config.toml
d_mlp = 1024
activation = "tanh_gelu"
bias = "all"
Each number is 500 + 25 x the weight over the matrix's rms, rounded and kept within 0 to 999. Layers, rows and columns count from 0. Numbers have three digits each.

# layer 5 MLP up, 1024x256, rms 0.227, rows 391-497, columns 192-255
512490464559490469520515491512546507521516500482479516512498470503474508510438495528521509503506461520551502526500494506506488495519482473493525521446514555484509487490493476537516459525549486
452486479480505515493498503500493506493518497517490488524469445495491534502512506463480479497487514507511549519511494478511499546499526455502521472446538525515511523486481474522474452524521527
485507476517502487534492478471493538508505516531481473494473515495494477515470526499504463512492487488536517480514448500508499518465533498520481479477460499515436486505536522513548554529502511
472484470545526530524497450496519511503493533545486497511493534523462491461445486497484512479523479527508476485505489528526488497528484480552507505504485473515508496521506509480550483474514481
517511474515501505545492500502499498516529490497513492471535505496510490476523489479537500480505485481505485537508494540504498475494494476481498485512491488500525500466459503483453521497509540
562485505481527510493509508519552494495510511483505492517555554507495504526492495470488489495498477463532480543488455524462506551486476492500541491512486540475487479491451499531500472456554545
470540477488572516519485496519517480509539497480539486506483504480495464530495520524525488556546479488493490513453519489494506540506515508481493505493482474514502495493535561495474541522531470
468508532476499477522528465510488517523490541514531537491452531451490505507485530500516530478457500445527494495487508501506502498497473501519502527514473493462495513430480480526519502493478446
508469489486476538469514478516527521496510516515484463486526484422516481493498474470558534542532492507562499460439536537487468483512466513478497470553495477542503501457505466494533529447521495
530509473498466525475499508518504503479548500514480471483451489532521485504468456501484468495464527467513549505482529510502475442508514555477525534503521533510491472484502517468532432505502498
526521537490519504520525523491452493498511498469530489507512485493493514496539444498499494463491479517502528512519435514488478487474498475498528468483531559477532468499510417488478501477502503
514537519471478519477470528521502481500470506507496491501506480512521515490496450476517498544492476485486521492477494485503518507502477489513530505503501508527466497488475507498478483453487482
519505511483471494554457494493498514520530502485509498479486470450531521490483505523509508492519518488522513494469509517512502468477522502479460496493514486490550495540502482499446502513509499
517496492489491537518533500508458541503493514518495535506478529471486506495557441513507499497514487486495516489496476508439494495488533507485492481485466470490501459493496542487492471486521521
514492509464504482545498497475496515509514482518514509496480494483518479483497508497518455509493488472511505488458519518534507512513532493462499521492493538517504517520496529467503528513486511
522496556511458467533513483479499483494524482472515513491517545527515557474465484480449486524502469486495453481462495503488482490490432472494450494549516509545482476475489473464524529468493533
493460469491513526480500506473527484511524467499516469505521496488494491536476508504496527494512462486447488494505472515499481529528513493538491498547514484474478500473477488490495472514502474
519524504479475513518510459501488497556480512425503500478519494444481470465491458526511523485544500528524523501485465506547494530483505468516477498504507490508516525485525572533483497512537495
481537493471475512495472500524502497485497535479519529483529497508487467534509520497485499493495499484559490487507505522524468497484488500496495502500490485549503470491461498482509459530529520
547501487512487479489508492527516459514476464503468495489522505493495470523456483540458488516563514534495512502495516466526495512492520520469510454544515483493521493437510518496524532520504453
497478517494531483520500544494476478533491531520555497479505517530482532454449468524546537516465501530519492528504483510526465517485500488480461476497501528551454521501479474461523452519491465
497509510483470467460472497510495456581496506517501511520546528478523474487539530476562485521473478508468531504473496532471471479492484482498468523505433497479502475524490494484469519480512550
522515444535485516546496519490524488503508510507508496458473485470511502540531527509468458458492508499495491546451482495493551483499498503478495494512435505484483503498520481469501477565463506
473485466561496527454509507488492497526547486493505506478521508506519495535463513505480505489479464495500489523475527527528496509483511467463490526469481523481508492518531452538548499519506489
483480511504516525499515489492471466501472485537474546478489485512542512506498476464507544521490501525493540495483527508482532516492510486553527497474475466512519486497494534486474541499510475
518474502489502511510467467504517514519500497549536478509480490508537472492506495476538485481551542504497548478532442507523528507531457482511509539500520542507516523510507518480464521499478492
496490512523466477523484516495497499500516522499478498526485470477505528450475502452523505497501507511484503512499486502521507510460501534496523538515539489487524486544534517483513508542511534
504494523482478489478486470476481537484508518511504478489463509489529473501526477503509520481500495488502509503529497498489510483531484527506494514502516530526513484513535517489489503518515513
540498506480505507477526537501469481496479467508491533518477514498535512472506480475483521498465491484527487533510508509491463490470468562509517487469497488526526518497515506521499495471502479
508527474492479496519495479476510488490514504496487455472493515480495501512478539507500519469487493447505511525435484521477493527498524519522486527498514469462507493515520507453528475541549510
524462508556523511475508495504487508514517484507536524510493477474545521531473477520491537470507477480491468508496479500508465464515491525503498471486537492509495503511484513490496492542508494
502496482499506501513523524533471513484483532475477489517502508540526508501460521499488496525447497491523491505499543493486512500499501461515497491538502469443500506481471521466493493500481510
518489518496499549525493504556513509497486492501511539491505534472522490521515512502510462492509460446497485507494521478493496452481470522511469479508508485493494531517476541502540470518485509
488522478501494496428476518513519489518538485487509513550548546508506535512492518504461472461447527494480542512488474509512508468496507482493479511509491483534481504498482462507487472512531521
556501473401455483539504533530521461530486486471531488545516533443505484485511494540492502524520513496428521539456523469467510474490474525504480457484473512543518513551487458547508501529528504
493511502447450481493497519506524466543505446458537518507497527556491461522509528486497518468483510522526480468546484548489483490487490478516510484514514459530498465454462454468546497534516541
543461513525486466473466516458479494492519498481473508525483482516514517513502494523537527480536470490521506511469499514456472470511505477514497487513514525474488502479483456487483486497509498
439500520495508476504469482464471497494492483515493482508529516475480478507519535519514513522466481499543511493497532513511455473504531538474503498479491514500504488542478474459519477514496470
472526549505526449531501485532497514495497491529462493507451543469552519520450477484519572485511487495481510520432505493459524467474462463462505514520512493477491521553518550494481496500509486
503480526475480478511473471505491489480527483546466526528519505467525490468507495472517504496537470488519499485531478480513482516494490488514455490528503508482493524482494471502518427496497510
501485519511508489499445516455506482532480498479448506516520488493479517488478501498476513512501504564468550452485490520533501536538459506474529497517488481452512532528519516523466477523512507
521466511501510482516511576536473500474492480511449510496518511467491521489513499490498488507482511503498494497507536485567491514470519525516514489490469492491503453503494497495543485549498496
513490529489456511484453507517506500522475501484475514470472491460457466474533527471497489544474467481490503485500509530510534475493475508511556484497497478463501516517546497520493502496491499
503482485455483509508519481522501530494490513514498468491507507497461494508503512530531483488534493508516496478518471502502518514544497521489480476514492471462482515540484508494510488513503489
534500491463453482481495519498501473467495530552497484471455504485502519491511490552529491493511494485501493499509524531501489506510527493530519503536499571502495482489516486480488480466470487
485497455497477464519498516503452479515454486495485482490454501550486547519512497498485502519534474556516511518489495484486493499472533510461511535509574508474517470496532498514479531435522506
472470432488499525515504509501517526525530478534482540520517496520508572497533546520508447503494524520522498484457521508465469491498487508497529497536528510528480450477487477461486519493455461
547464440451455524498494512477574511534498490525513530492518494490489472514478484529502512505483483465553496502493551459528425468488566509530560461519521529517522536492501495455495448563501518
575477471509555533517531492468485500481519494499498470534464522486518538489509448520490506536460501516489504470504471466528514521510523484516520523515534522497487491530535491538535483549489550
513474452514535471537517512525490534505490457510478517469510523493490529501470465488490538497494511513498548482484536521491491518516491475486513519473462493519535502458471478507513476487529473
422479468492537527480476575514516479500484525548456495456530515491514521495493421512486526525507527473488504519513499528488505497502517437521492477532477496535498533526522519511496503441488504
508501464493485485521564524495514447554483491512472484538495501547438484516506499541461504488504492521491500504527522474565459521534505514486489486499490546482495503476488484531482517473474501
536534503496485492503539471520482493509462547511498496466479512501517469492491476475540505490532514520508509500504496513530517491512421449488447552526472481504493519550489498468479509500501440
487532513487498519561505523483513518502440512542527484517490556475511550502493459448524489539483483416470557518445519555486474465474490497474543548511498508461490509530489512549470466512589542
534498492498527468504476544530520480534515498472496466531485498521529479541509447475495497498521527517506506508522494497484486520494516515506517468467553470505489507481524505480496514515521486
523513497477476504487528473477531506509491494491510493520485535485503527533503476471521517507512535490500506504458536523505510546501532515505496521535531492488467525506565467499446531487512496
525506513476467483532552499476488496528506508521578506547533522519503498481546452521515492510464498474541489532538448525469506461505444545531508487501504492555500532475498527529520472457523500
473543487516454454537482487480492474525521529522485529496468497542504513534498506505490475488471429461475486507494508445472513518466499484441521488476543497544509502491464429433517479469534497
552476495487462529536529462527427506508485468464558506467494556513533473527496544530505468473535478508476514514482480491514511504502489549511510471500504491507537501507508467513501469503512510
544504487531548506439537478471516509496495470500499523503520488522496462519488467499479510473461476544508509569511491456567483477506555499505527511524546459495560514488450516513491499509514524
531505510487519481500486499495508452530480518469486472519475526497518519546492470511517520454524517498475450504490470492509481489509521493502497490520447499495468486510493554509526520486480498
546474474537553446535520490464539507508534504524514507544525464491531484513492500528528485518474505529512525510495440496510535521493478484516466514503472521507522483497544489478509448500488468
485534489495454447537502459528510496473543500495550489521509468494486483521518513531472548494564486450515477507508462512528476503477569490454462461506531491524458460522473518482447541457558481
478454487508488493513512536460522504552509485499533505474500490491520481463466488521536532464480498524523492490483512472531479513491529502531514458493504532513485426547557523550468512490506486
461485505506463473533471532474463464535513435558501515501512502461485498484472515517488495502540509526516490476525483492529457537495500517527505528470482561477483511548545506476513512493473434
474449515576523497527468493456491496517478470563523514510512490526468514484507470523509523481505494488524468504499499525484453497453508486541518534497482466470537460480514574489454538512471496
491482483523502501531505521462527474516458528515536519442509495539517441474468485470518538501448502464482502532485521488530463504530503541481468481484467513501476492473464481441485502516461475
481550463504495507483501468511516503474527490523533463462498499456484446511510519503505530510540490472469489499512499490484506510467500471459503455493507513502497466498479518484493494495460514
536539444531519459485509531512512488530509519479513433514549482472497483486511560513482505469486451505454490498530525439503511501488521530498537484542492537535510494473511462521488501530513492
505502506465427468507497479497493515471508507519474466441536512511532453517571521451498495505487522487540468492497539508500504471530505494504522492470552528523497471468465464526500467473541478
495452522495562507488551481460477502527485503504486509464433530514487500500509496484439475464486537522525522491505535480487541502476510479465555534487536433512521490527501528502508467475483501
519484480477497495534504507484493497499506440476505480513512501544519503504495473465492490504489496560520469495514493534503514505477460484542503533517537475515479489505472470501486500483459521
491511469537484503527499483508526464484503522485479484505477496495503481449497485523561493504498460510458484503529491521492473493528520531500462452526511527460521470513530507515534486511516485
506530508527496508530482478515533467499492497499485505525538491473467516512492467475485522481483518497503500516507487474495473516518501511509517500460493487495483540483565511496497522515509510
511512503470454467511511528529546511552493491479508471508493488462440433510491517519470491497516488536537499499499507545459455508463498468493495523493546492503524458484490459484546505485457531
511536467539494500507509464513499512517487479467500489484562549485515458471559506523474508483523516468499496549471515528574486519531486477523418486489461469445504522524482501483523463569489481
488491530508526491499516492549548498535529481470505502527508493470498471502536511516557499542501515529507491524444526483489506503540503482464499506471505515510476485566512461478531496482510488
475494482498527505537525534471536502479532513509481476512480493502502498521477528480510487496473516485495490488491533504530492504509496483483486504511503478494507493491507482492506541484510509
465475500526517467480514501515468501512519513530558506509518556486481481529519535467510496514492506471513497511489502497514478468515512503531504543487484488459482497506481502475561478507527485
487515485451511504500487513441472520502540512521513504510506504516517489518496515525479513497502513519478498489530461539538504521442561514469524490469511461489502490507515486498486495519506525
496471509474495527491488446498552485507511506515505463461478499484496492505490511475501500485491494521507443522504492509486496491511492518469514496499516497493497497488506489484486473515502518
478479511517465495497518508507519463493525488444496516547525493547545502494481484483470518514501487496490496516531495519494485508505477503473471535497496476461462489480459518503452485543526538
489529490522492474505517506501481525468478474493504468526531491494494519509472499509520502561471509520493480499511537518471481490481469522470492535506522478458493499511493507464505492488497486
494487539477510511501506523540528448499543472470511453501518482478501507478509526436510485481487448513499468506493536527498463471515485485508503491519518473497480471482508460466490448490530487
506492484492506476493510487462497506529494482502502495474481501508520506513495488479519491496482497512486476517512492481522502447523497501496450502510504535527481514478464477489428503489485524
538449534519498485517470481479509479465518502536518507501480544504526481502473514502502461478487459486495521472513520485496496484507482473510515445489542487517513476477472453491515472498511492
516501474509481475493508565507563502501494484516492470503526509509520505484514481504535493538489450499523475504516476502532508492479471503501542526463503495523529486489496514485536499509499455
502485485516505499526543514487460490482529500517493500483462482499528493524505502487519485484514513469490538527497466496495464494471506494486532493483509542452534486451512484475495469490475461
464478516481496489504478476507500494497527483523510496480480519479477516501468469515499512520555541463493495503511497471487511451503489555513518526506502511505529484519536488542513532481492454
562503552507486472505498518496470517503515503482489489539485515490490472492500506528466550506565478498468496504480471484495462457466485505501500507460488526476504473493500519482480501543494495
506540499503515508501553501511511506479507524478524473502519527486443482519470516519484568509513481473499492493477486487519489486482546507504502493511499526499502476482516451489490495481473490
513502452560535566485495484549531491515475510533487474539469469473481482532466490548551538505523479514453538519477525526507472476479536507526519499468477531454481469473493531487529486516473476
478508484478516493473522484516484488515540540507517500497492478518496463511496470510519479505482513488503511495509535492511470531451544498499480450520488519514475505490497479527504469503479514
485506463541498472513493515507504501489534471506503470509526473527487510500467514493514532487519506515503496473505537513456510491506555480484475466504499512478450487503524483467476499491549494
507496485462477449525495529515502550574498498477462484526497494482541509489501480508490507498493548513477530501497511504532539492542491548507485503485501525501472483502482483545523471478495514
492466529529488477453506470533498498495484525493428499505501459502467539517489489488471550453518480512542491539481506465523492514515505517504525512485475476521526483496509543492492539524482492
500542492489490498472517476490424489499501511521488497472511521554532476505496463548480465500511494497521457509474472518484504474536457505480491506536499469539503508503469535501484510478542479
472550539481534451502519519522479514455526479457554484522513511517517467494503492562512522529480485465485532501480492480489487549490518476523495506521505511512501477522463502498476502521487525
498503522494481496532484467473526436475521509489504518505496466483482512511491478532479487464448489492512464439468539518489456473522550522505535559487493527472515515547521475450488517443510482
468548495511469509492532477456506471554499472505496480501512521507495454498543514486509509491521494510507509480487528525515492513524496536520510472509454497478456475496526506516488505464509506
513492487551481553493487557522473502539478521528519471458481528486543507565519545509531534569451500505478536517497519500538485499534476524467462510445489460500490478505514544460481543553463519
512519509543514502510500513452495505552509500495506511535424483502517483473465507481480497531477513467506546459491452519486511505484513513495538541509530492506516531541492498456502545513533532
507506459520480439494463484480509521528527498466526504491506521526513488489494499494517516526513512509496474496518496465516447509473506560469458469537547512512499529494495504479510494492480490
501491486469518502471502506530518521502521522489529504509470518470517486498504493524500463489511511491552482508462515504523501520512530481447507477520520502539474451475457465505489477498526530
515508519496484534529498506451540487506518491530474520499521503451518496522502515544528541514539524509458538480496467535480498538526501470511523490493516457545557541514485450475496540456500509
496460493467493508505521451512506497451504471492518452490544521532518515497525550461501538498504493528478449444507504469509469487497496532475562499483507527528487526507539505460451482508531502
519492486496525470495512547519503506533485517532538502471461522494497458468509505534485537505493478491514492526520535541520463526497449486470486517481552487539436472470468503465463474527524487
# layer 5 MLP down (transposed), 1024x256, rms 0.115, rows 391-497, columns 192-255
496467495544438506546459507511506523506508488504519531493514503499506495502510510499509528498479487551535477540486522497509573505461483475479516538471519481453471523496496479545506468483500499
483468504482511514514491500534469508512542528508523475517479463542506492502524457501492449467495512524505497473547480516482493487515490510475554428509495495520501509474501463494513508488474460
497481477511504485521532535527456517537495484519506530495503495462501509479462509525508501497490520511498483482483474465487532501506452537464483526489510460502523543516526507476494529503546446
517510511472499500442497495518499503511508435503424512499489512499561497479464518496457546497491512515491479538520501507482510484575535479485483518498473507487501465481492516541443534452489460
542464483492499510512494469537514519508493497474545465479506520475528514514526537483518481517515505492496482496517492494533493493544466504472495503503488492476490478482535486509498459494521512
506482438495522500510512521479458472483520536486437504504541501489474525501515496478476480512469528507490496487508530414518491558557478424544503514526513481506471510532467541528449534500477519
522470496472453458472451518476498516525522468510457522574509471511453498481521479444495441494486522447533520510554483554470507496489494424513535504500498495513472524447451544515491474508483507
495520523502508476560484508498494492492511482517461498477500499465479467541546542508521478494502524514522512486495534497516517500513511519527485493489476519466497463467485509493484469470525524
495458448501557503511525498503504497478518512524503510456512556514465483457540516470535521484459516508501491516519520529506479434509487521469568486530498509505523490474468529499529557502484515
474474482491464517503516539481478506508524505495505495520489526490460497486486551528540521532509478521481497456481515451499491469494510476525525514469487489480526534516503540474501518501484436
506504497513537494493491486508486472445507433482531531478491493542447495499483525505509533497507565478504514498500498504488511508525492537538530503462489503508493520490537478500524478530534496
512517523533492474501509500459495498538515494484511490531474523506493516483510491489500508548487488484524486462468505477508534483474479517481491500488510471492479548502532508479498511488503509
501455511535530513486529488460454511490468506446501491481510506546478511493474498485493495524506506504480521505470462482509490509500486466490531473506495479507448496475528507501504535501517492
547451514490502489520469527494525535532538480546510489493460511489526476452499498495465489465491488513500511532470506499521484509490490532488503509436519464458555462522512530484461522525516514
499495490499509506526539469520480523501490481499515517484510503500482502501527519517530519493538492526466516466495501495483499513491474529511521508492500490456466519505493475513491507507505489
463532513513498553498527498472484484494452529509488483496496507518479511525470501511535466450490477463500499513478473494567514510487530561482494503462499447437490503552512488472500519512530503
446498460516516521501529473449498499493522498482475546467508517456474466503460538518479517472508507501461503485519499445510477526512516495477522444534497500503494505486470512510521498479527478
507489495516461570529502512505448491522492496509533517494528520532478457518475478513527435517464539463504477500508486474529530525472530551465538463461527506490502512475481514483477531515480511
493490529490483478482502492487470516569545516506536490484532478491517520461493475495519539490452531489509507520500532494506490510486592525516460504510523437493526469550516505512488530469514507
510479512517457491483506483460523517537515538519469542531551486495526533465528493484574489525477457513490443520504475462451492470465506474495492461550499495507487516515493551514512551485533500
537480538515514445484449498480469525532488552519543503443494471473490484463518493508485505510446503511465478520502500509481554526536481542507500524475437479511492525526508489477490495524471489
515478453564523452508488478470497511494490499538537494559505521475517498488525511498518510488494448506518500503514476499496475489497504482499467534464494506518524476500528486489515510460492514
457540485499522520457523489480472492505500448461455537489501546504490539524474527507505491503531513508529576485553517460516488475487475483519466491519510496495486485522496499507497490458484450
526551491510465529563503463537477524499544503509460518515508565442484552505515536526510517477508513525457446544422515446494535462508550487534513514455452467514502517456502516537476467518483517
472483533527458494520483506492487477490505480519488491520502475489496504526497485413476495479560533479508499496470497515507512495505469584520519482483472477544535468491496514482472495497554484
514473460495472561528436497508492503506496498533501476489507475515511496532546527512470516517507556517497471519484433553499523487521469494550480457474530504506530490453515514490493531423530485
501514472493434542541494468516511503496508506508469523492497481519507525496508490485459504537537538509501494487497513520494451473488476522493523494513506490529496541473485514479490528528486518
533537522510509472560491494491475474490498455533488558520481499490521450509501489474503472466491478519497506487472484493557496493491496476534474513528483489492486531542507477460474513528546503
447513474486472525495534528462502542463484520480534525524437492500532504496472492496496498479492491475489436484542524534486518482475518455466525469499465506496522493463487528483515518503543525
481539541486514492503510459512474497473510529504540494535462527488516524478471463507457493511474509485499527475504482451456454514504478506545512511508517474483497485504480541528504537532534472
520507504504501475488477497484504486509513511492473507485468511471513480534488506484506466481549517525484523471510512516501519503526501527489508477496485482521495532484543498493510505503527514
536529494477484476482519498517494501505522524531495514545516507545509479501474502523503511487469506554491515502475533480471522496479487485530539508541474487481525498511514526528512545536488486
478541505502511533520476457520527494510437484499512572468486528437481476509474459548507568483493503486453480508507491526519497457509501506534446508524474489515456459549451478563512500541480504
533514528506527496522471515508466460522469457513540493509485445502495487483488468519521519499485502500547529502533556526476509502502463531519516490527497505521472493471519496503494467478537480
538494492477472499505511515520476480517527487517469519537508556450530538538520493518449483522522545477596469560511487442484537445519428553525488522441470515506490501494513540547514504522483508
517513498499497478458573552477495480496501527463536475478477484502541504522497511493513523509504503496470524468500466505522543525481463483464520494503482492521539546524483480471492503546511532
509506513546513469506451521501519480511524501500521528561454503490483510523513496474511497483529511509514515490466450477490557469485486500526484507494498523519492515470501513499510493521553486
506444488533491508498514485489519469549489480498491521520527518511521479481510557493527511519484500471495521444455512499520518486508517507501490509480504515501475478519493520492539502521490467
524492467479442476507521535443521532480472523494499524488525537523520465494477532469477470501489422467488477516518455472485508513450495518519509495471497529578515456536499447516484520499465488
489502548535495458507494518498475543477491480518532506535487458504518492504552490472503454486525504503514486528520497487463524515461504498504523474538476456518505559542515461497495481492520460
542495547513484533497490473497517480502517467498522535507517508467526518523510513499470511491456500521483510474506495459521517484494463465474496514505517505520525501531489451459493503485464501
504547476486530508479532485531478488437482493473480532527481542486494553486502529528521516532521513501492474503516510487476521495504475475508507453543499495517519439473534495502492509503463543
499532491468537502525504517508480489514516515483479498533510487537517491504478493475521501465490546513449486512496497515459484495477481527514499481515496523482503505509507481511493497467503517
485550500519488476549512481545501547505470532509489490511463519482486519493527485483487510485524469493506498508501472490501523487495499536516466535492494530457507546534468535487480556485489499
510493446502527470482514524509517459490500508510470481507497500489553540476509522487511538472476509506497515518449478505495499479479490505500535517515535509530507466542464496517526508513529505
538533545488527476492495523493514497473515466483467473535511504448515505514518455505474506519543510529512510477530514479527509542506476466479481493473508529517496449476507487476464510514508458
494555426480497487492534454542465541526479499508523517493502475545491509455527508506555468492499488511477474488441536506490510525499498479492500540541492514488469532491537502520484533522504432
502499522468507486508516512468488495513529455501519502499519490537503578515495496534463509507507514476536479474492524533495526425463456513507533485492521518474491469514495495508467506515501493
494486487503498496494469507486518488469506461524506546498492538487440550548506506517475504515502510501523525504494500498543504522452490480536478450483467469499499531471475483522511494513490523
494479513492477543498456489496522512473489457485500503501492520505476467516493551549471517551492538531478475512507472497516483487487481552513512466517486472519512530447534514528501483502487511
518511519502533448497499524491495480483494496551491534464538554503502506507515464502497490471481498541498513529507490518449527488508452478500531484524525536469513567534494466516479511520499501
501490480479485463482510501513543531512464504500493485496458494505494539504488471517506505493474532494525505459462479497466525519481540505544457471524523497494537526510437487518495499500480526
497491482496483485510496534513580525476464496479537504506542458491501467522518535550479529529451507514506538537474520522452499525487531452546483493528494497512438467504512512439481531573468484
501482482443447541582512509507563530534474523523529490513551521485521474501508498480490461494471481487489510505510475465471464491533487546484454457490487515484469522484499527472479499495466536
523518492492502456441482516500516510496540524512502492485503506505478470516533474522488457516468507494472488487503451499493508535507496494511495445449528495474502519509519502495514514498498511
508522549474478455504479486524509502506499496486520518496484477523482516522558541521494484517475478496526509509512478485545516499466481469517510483478531493507492469497483522474505491520496532
488515438483491537478483539507531520497490504510494505475484498496511503547509500497511457441499507489513532503473535506458495525484550510499533482518540484482506515470493532513461474489469505
509544524527576520517452504475505531475533484497497545523475512467501488490527483475529478522537523506485489471503509500526492533505482430489462538498513524486503520518508451490505501490532510
502483530481523535554490542503481489526482494496521478459549502515497448538450534507447497520436523495543501516473490491494488522484482509495530518462527529533496489469471533525492448475475530
486457485469520481488524507494501498482516521472509469489479514517519531473529560541495490514453467488499472466495456496516507488497475477531477530541552488501472546549512537487477470535472537
514512482499542505456476469453500505523509514470487502499473532491520535499461528547495502516513505528505520514505552476532565474485488492501500516493507518508514524522493521511544480519548499
521489466549490518494528518503473493466495503491547496523463460471495515514493518506537509502524486474508470492480507533485458542492522463533495545524462515495522533496465487477529578523485440
532483486481506541481574532484479548531499463492471451488533534516462473470480504474527482504478521521496504492497524482510528533562503532512539506502473506490531558482499474514548463533465522
528517540529532514495497464516501488514517489483477477456481519458488529468476490509520544507509487511501506507466526471545468535509465518511521480535506499508497490497527475523503488503502504
474506495538505477491438523484495515550511453530489438514520491510469529506498499419489469493497511489495455473525489443479520469506502579474471543521456507471483509531483496491505503520524497
503485492477506502494482548495479539530518456516486499522533528506444517532510521524518510501482480506511468445522482508458464537458531469507515526486521514488543499560482449502519489516504506
465515534456532478544520500512454492544548432473544460571465493445441475473449572526523514539500539526538501416511482535511537493520473434530484515562486503529486423537561483551529479526440538
488514488475491562550494485524511474518543533515524489504469493513514485537511526472484504466472490492471524524505511476493500485507470457463472506532491475500499505496453480469524506508495526
481519491511527492487499556516491520466464511505484490498500471468519537432505477501493518517493475518515483508521501457547542533466489505447492511570496522504477495532488489548545501516510470
512456532518561545482509504504513499490475529496494509504474504532459540511483479492506554542503524506488432490493517486443477483524519516505478532503508449474466534488521526486467507489472490
513486471494483474492485494482513486499483520528515487513478480511505476542511473478479518474506532486509496511572541498501502466490503500510466489539487502503531517536503461495536535489508510
560488437484499513470473511458441534465488469454531534541513542535528490504464506490515491534501486530488463498517489503502556492447468568504473531449509526516489533542540523576564492504434473
467524503521469534517505508498525531498510474522489509473527506536493510514456461513498533530546538495447527511499533508491471484525510492501564519518448508475480503474483466493466499482507511
505495490502516532562510504534441489491484488492528457528530527481505490529537462520553458516492511485533515489495459524458486516465525496518445491498479541485464516520516508526459540451477488
476542505516468492521488498524513580479518497492483495532491477461449461502483514452523474515510501492485481504495564494494508526485475506515486453478528433526519522509450495489471502483497538
531463479513491508500496455499481485544476504476511539548513506479503490509529520518449485504498514515545496510466530506543528516493470480498509488500417544540441485441490465486507467497519490
506528510492481496499498476497461517485496497501482506485513518504512502496536480531554538508505535502512504514458489520461475497479497479476473499462497533518501476508476521509561470504487504
504507483466483491500483513487502507517507462523527514483476522516475481486483505483498519507536508518504501482505473513513519511513489529520502510491522462520518477490478517560493481482477508
508529470530501487501497477492525510521490507524519542504507510491520512518483498480515501539510481473520491498516483487532450502490485509447470499494500490512494525487526536563506491503465489
500509497541494523464507517495517518531509488471514515512505533501536493477521510517505511482474492489482495507523547494523542505490456512462497484532524509485520483483477523503477475434491466
498510473515490474484528505492496484512504484464533509521495490522476489524502531496506507450481516474502511513522514544510513493512545504474516524462466483507509507509475495489494497515500496
544527464485535479499493498480441499533508522503508414538511480495454520531490518528500451506483541495470449559481452556489493487507484517470491485515536493541446476508521454512438475521466486
521516506505468448509482483503458519536545462490535510490500534547476524521448503486468514454497536530506545510527504459495492526498509580499499497491533500494489503505491501524485494517507502
482478511455535519516529539464463504486500483475535471464513512490515533499515508504483458466487506520494499477502467492487513461481462543450536478473507461509498470524570479470507536518459479
492480501503500517514491544530531566495475487509462503486513491473504512486495515504538481489508497460510468461480497514492506522517473515499511496498462476524486469523522526476510461502518492
499522497534493512497498483475532461437529492517502526510458516535476505528485498481473517516480511507518537481500506473505479498487479512519505462436512508534490445532529508523544529522503559
499502507473473450505535482507535510516484493470529549504493469486539526437515490489532518472505529518492483493530503516498497534543530504506477556513496513509492511466477501470480493500467504
465507507519535481506507498504509512486465480489512529518482553501496478508484467479456504497501523479543476516515490490522478482480501494471496531470507513507508547506517512517482517508474497
463457518520481516513491491490462518475538505486496521537457499468454539497461508546490518506495496527522488501489470524483469499493534523507493486540502473493494501527493507490510510492539511
452510501521506521509518470535533474491468533505488490506468491514498491471519498459484515525454523476544494513522557466501491493496520495531527534478534498485502519475482484495491472487511499
510499488513478485538480550512543528485466490500515477490459506490523528491478510512518482492540475470486548508512502517532509451490485485468456544533488522499515496528512511504458502503501503
529492506515481562499478475467474491530516521479513519469518486503486529501517487475528541531530471489519498519544515497535520488481484531563491523522507502485487511524537508456486469502512542
471508511471469514490492506522507512533497513465517501489478499498500519495514493497501507485512476498481476506471515510499502489505486481491532551511517480534480489504519488521497502483513462
499450524505520527506536480538475503504486494514514521471471520487521504510472487502518473514483450504532500521474488516517470494482522480462486490519505521515546500464486521537482490521485513
465496488559452492479467537527527477469512475510513507484517511535508470558506508447449445484523486501519466518460493525528513487489483566540493493519475527502524511421485494548455452509494487
470504503501513507522518528458493526483496517487518485525503484488499524476537504498482544501484486495490487503507499538427489497491472488540481532483454527486499482505492515529500495522486521
500502482514528510526492470530518489468511466502457481517491473466458502459470518561482509503542504546451475499503511505537465499500512499485486519497463483491537498475505495524463534517517546
512502526546476531540528481530532466512484495486497464469510483561501499528492528517480529470515574486508478473485528503481500513528497558517548523473451492525505496477446527470493490500504533
494508508505516510459485517480564493482525495521568563454456499533493465511524492503480518534477454474497515482523481491494481505497511468520522486529514517494519471547486517563523494486532462
456540517477500543503498538501496457463515485496486524507507502509537489495509468554534541500463489469490507528528504474483518508490496488503509512508454491468507462485500498476500551527465443
501488509480516489448547484462477512483477506489498484492538526511477497502521512542533514461500525519503504444508488490503498520497524544507490483511495489482470496508536477533517566496494510
503496484501502522487472506515545500507493480542493489513524484488512477517514459508504500523527501426465519502491530514503474520508510579547532470492514522537503491483483542522498465515497514
498482539538500491507496464502480496507514527499552519554519520483519494495503508468469507508457483517529505518518499486491499506520549496467512494522482515512508533477526510501500497487527494
512507534454504521485456453521479509523479520502523477474457475499528507475451488451495514468494495498521480558551508494464504479514522507484456498493497515536497502482463456520486543508515512
509478528513519494507498529529518534500487529539538455475480495510511519524497520520489527496514513519535468529466461463532485515479493520491479495544498537473487497473492483516467463503478491
555522505522508515537466508498458476533524456500500477467518494466524523492513477525475464590505528574507490483506458494494481537536519459527493507476505505468484459489503488502510509475526491
534518485502522494516513513499522497450544494511512483494497496467468472513466524507538518549488473456474498489514505502481492481488437482509543491483449499571527546506532447496484519531535533